Part of a small language model's weights.
Training: a variant of Muon for these matrices, 140M tokens.
Each number is 128 + 24 x the weight over its row's rms, rounded and kept within 0 to 255. Layers, rows and columns count from 0. Numbers have three digits each. The size before them is the row's rms in percent of the matrix's.

# layer 4 MLP gate, 320x160, rms 0.167, rows 214-319, columns 128-159
097:135159117143125147131129094163112138131106098123079122104135121079114121064144183126151094121134
102:114141150140127110143139145119095137147141108130167126082125079152089099139139113130109116109135
094:126142143128154108162172145126146169073122108121137128114142141092096117114160106158117107121116
090:122140113136133124126159098088113135112127119156179156117139123176101132121149128126126132130183
091:126140110108141137138151082160166148125131132153157143135113139177159097112116101119131103086117
104:146187164061103113149129119138114110123117109124166160132128128128139169167099122131149127117105
094:121173142129171145120127134165113149174124130123115112107116094129132167170120110144117148117133
099:178164187127097082160138127101112125137152124114122100167138133137168103152152167115140148122134
103:122119129148120107130120111118104149141094112094136105112126160103123126120148124151118140111136
097:150155119153097134121162118173124101137138128096132140073117101133122152100100112111126117104083
103:124094120127115105125114095110156139120136109126107144122172093128170148079189113173119119164154
100:133131158087121132119150127128205144135130116122117064096085140134142165124154134142102072126144
094:132123126098109106138114134129107069184106143130154150128115145137116123100079118162091105150135
112:145078086124134126134107135142116178091131118082142161086145151128132119134143131159166106137105
111:150183085114148098143106115134116126115164100080126135097128101107122148085110132111141144118124
101:138154144134089114159127126116139154143150133116178157111106133102097141140144152166076111128099
105:120142118122111126086119135138123132137158175093117115117128099121154129094113140144146176113125
108:145102157134122135160148123173108109163128136124163116120117147093134131161112152098105118142128
104:117100125128077111169133147164144173124123119140160095111121118055161151121111142129145139162136
107:131110131106129169119093062102147126160134103097148109127087159123099137123151135122118106124158
089:107124136150150124154133113155187109134151122133132111088045120136134109170092145093088129115143
110:105173134140175104166108109091155116106121119149151154104165134104099089124141077139134146101099
103:127125160122111136095134132130154115106106113142083142124181136088114130145098109121103142121104
104:149136144168177115149133114108101165092111112164095136139122079120133106114142109155111088150133
081:102110137095106153130149091149166114128138109110162152160147093155138126133144120110094117146160
094:147140142188175115132169123152165116113137121086145107094123128084175101086124141153098120097161
098:148137148107129160127133149141141119134104124135108148126171112133102130124145118132144125131155
095:119104156110098124133142135206130106212104096088141135159132128139127138116098133126145136105128
107:107143095107108092115104127155157131147177122132139124153105152098123128120132123153126142114105
101:153146105130165124127141114142135207139159101107110090099152105147110125093150121163128118091126
107:142110157078136144148122122140146103129121144123107157120097163128111142133137124156142117083092
100:090156129129147112147133125131097168124120098106123109116145116122121109089102076119136131116103
096:122139054169141134139133157107138140094056156154135127157100119092086130120139111128144136093146
095:114112138107123104119156148091137128132165128140109139101126137115097109104119166081119175129133
110:139118154148144098099114168142121113116117150107133103112119141109106137109132147131141104150128
081:117130143138149147109142131152082134098142129166095153129083113170174118185080092134115110119100
104:095131103180130135104105122156144111087112169133112137150152151130110112111129147145155106121168
096:147129150129120085065125122113165133091144119141149176122120132128094144108125105110098184139120
099:141087111104092113114126119157099099123104180147164100116133144145092173148128107161098148121156
090:146110180145108191109148126116165152118103108136126173143140111117115145072159082132143150093111
104:130150180143081095138113113155157100166092145171112172134157144113125134134083101095128126166122
097:154098088142136096150173108113101140150107149120134182124131159133142154127163144145128137159138
101:162125125180172133150138097077119132138114129099154128114107145095165156152130120132131131162109
110:115138132115115087095138153131148082105093100127102117112143138127078113067092141121153126124142
098:137143104144115125137117116138085124177142119170115106152106162126136113112125125138113103121115
097:130156134141094136155151109133128131134116162082079140109125133107100097135146082130126142101079
087:105136165134157125111143066149132141122148116169155097086101059137187106121141135110104145117129
085:154110136134132083109164128147114124105105138171155183104112145179097116135148110112185112132103
107:079136125129149175127179090098099153136098119106139114132168171145152078133111129135143141107145
101:141089121146122131125119107124094137141168102128149101135215130061128128143138138122141145131154
102:121155124088134158141191117178124159157097116114098140100118122099131131110116166133087102150095
097:114175092120108133093108137106162165139150133101111136093152122109121128124136095097143126117129
105:107174168148134175122168133124111139134091124142148155115080140132125142146113141128165089134108
082:157141128108138118109110160165133149132140130111099135138146131125143118100139154143126150150097
104:121111095137160142127128123117129109132091149145097118102113137138178138059125159143142113150197
099:135111148117190162113165145115136144116124101111092133130127144108148109099149129205152161113118
091:173169088124125150101144135111121123148162116125180117145123086149143134161081094145163095132139
095:144129103108166127095088126098142144154132115156113125112153138127154117136133094098131141140085
095:127137134139114112129157139131136149080167082132133125145138159115148093076154141099113108138123
105:143104125084110099100134139168183068137137101144146125123129143120155151136133120086107116121126
104:119126142124113145122108106133161172158145153134154134131124128135102125163120112106150119159139
103:141148131151137130148160095121129145102127126181106087113096118157087094131138120075106141113161
096:144158133146155160150162110083116127123125096120118089144127162092165073137138128199124155132140
102:132091136155136131161091128140119142133135128125113118130092093129104145118133131108169143172151
107:151136109136095099113175167144109105126131113160136129137136110101110118122136149087087132081134
086:152141126132131132131123101120163149147108140151171132132115143094100119172135127087117111144114
093:089087135151170097130105130095104107136156142146143090069128123131122131108111156118126111150139
099:129105124083138160141122133182124139190123120167112101101130126145107126123131100128096134105152
093:109078184167154156147107129131130143136083206164082155128160121117101164104154121120121123130148
097:127128120119173102134137128135155153161158123151121124119127151124117177119091147119134114146151
097:163144115145132161122115144157150127154146101146114116087175178138115150103133126134121085122138
091:141134160122148117127132168086109159102163091084096132138139094150119158118147121112151117136137
106:129123147135165149100124083138105182142135089094123138117153127108111179096150124146127122091131
099:147104166105108106125109100167180109161099176181138123124117113121129127127104132085097191122133
096:117129107143135085095139153152166136177132109136145137155125128122126151144101113126129138113189
097:065150119158143143097139118125099146122118142115138137106169108146146130159129141083145102162150
104:158150156115095144086133115138116119116139129142110101139066066116144088082151114153123146098145
113:104096090172177108135136146073159106094099170123143126104138092126119133124148138157142093128082
109:120146150168107143141157101153102100130104135082170145115165153168159117106074101108121168114129
094:145144176131175123095162110104113114150121136134127106124158118135146118113097146134149111161149
091:129092099113153148102126136116145106110132127153149114155122136101119110123140123153119108113109
099:078156142111152092154135091116149147127141126128122142136082095154096127139119108117112164144126
110:160104100135114107131136151103188121169121134115113102128081157094109084114181097145131109122107
091:091131134099121126122128133157140128143093108128182106114126142116099107109137153164139147138129
107:148096091099119136121153147139113086127165134114163130122087136132138129121121119120160115160115
100:110128140139143169099122178129103121112148084149124193128120105142137111142143177123119130160117
084:088116137148135167137103151098139128118116162140099136100070106123144149119144139134083064138118
102:167140103145090132114172125120156092110079171055177121088116134167091126131139124112146157100148
105:150154143150094120090136135096119118093100112146134157149127186121105087117151108116158122068090
105:125100128171105163133137128189133157136134139088146124112119165152155136171152138104151138133155
096:151129160145147130131119121143116117143103104112089121141087158129125175159122112160106128089083
098:117108106114153105143157137110148144105092106079141133079101150121158103130115139182141133117134
091:159097138139150138087116119161119129129136097123151127141102133119150144084152146122080112129108
094:120140086100167112120119136171173126105134129158144105134143138115162138148146115135146138125117
103:133174117136123120148118114133155143105092137144148118139160129169128178140116151113170167090127
087:129152116124065155180126106094157091147138070156106126085115130144119163117128112111097180102111
097:167118153101149126103116136135110122126143123113130146146106113121085104166147116128071177133114
102:108137138123110117163163089142109139150101135129148113129114118146125155170108119108102158130132
099:121116153128142137141118171123141125123106107110152140133136098103111075079131101124096122097127
098:137122105148140129152100167141170149129099112103158151103145150130144098133098150148109100104143
097:111096102162129168127146122177161130099135117123118123115095146117110138132105152114122130123147
100:099120167138156128146142115143108147147139106115134082104120092170135100131134082103130148121146
094:117171100152152108154150148175116132115118096105114157120115097107156087118160151116088125170135
102:118172110119097139136130126136158160154156162163122112137166151147134109130125111123132146138132
099:139109159155119115083144124104108103155121102097114152117078159110147135135114106111155134132082
101:131098163103124119134128190121157114139112153127127103112130111081120145178121094163110159157132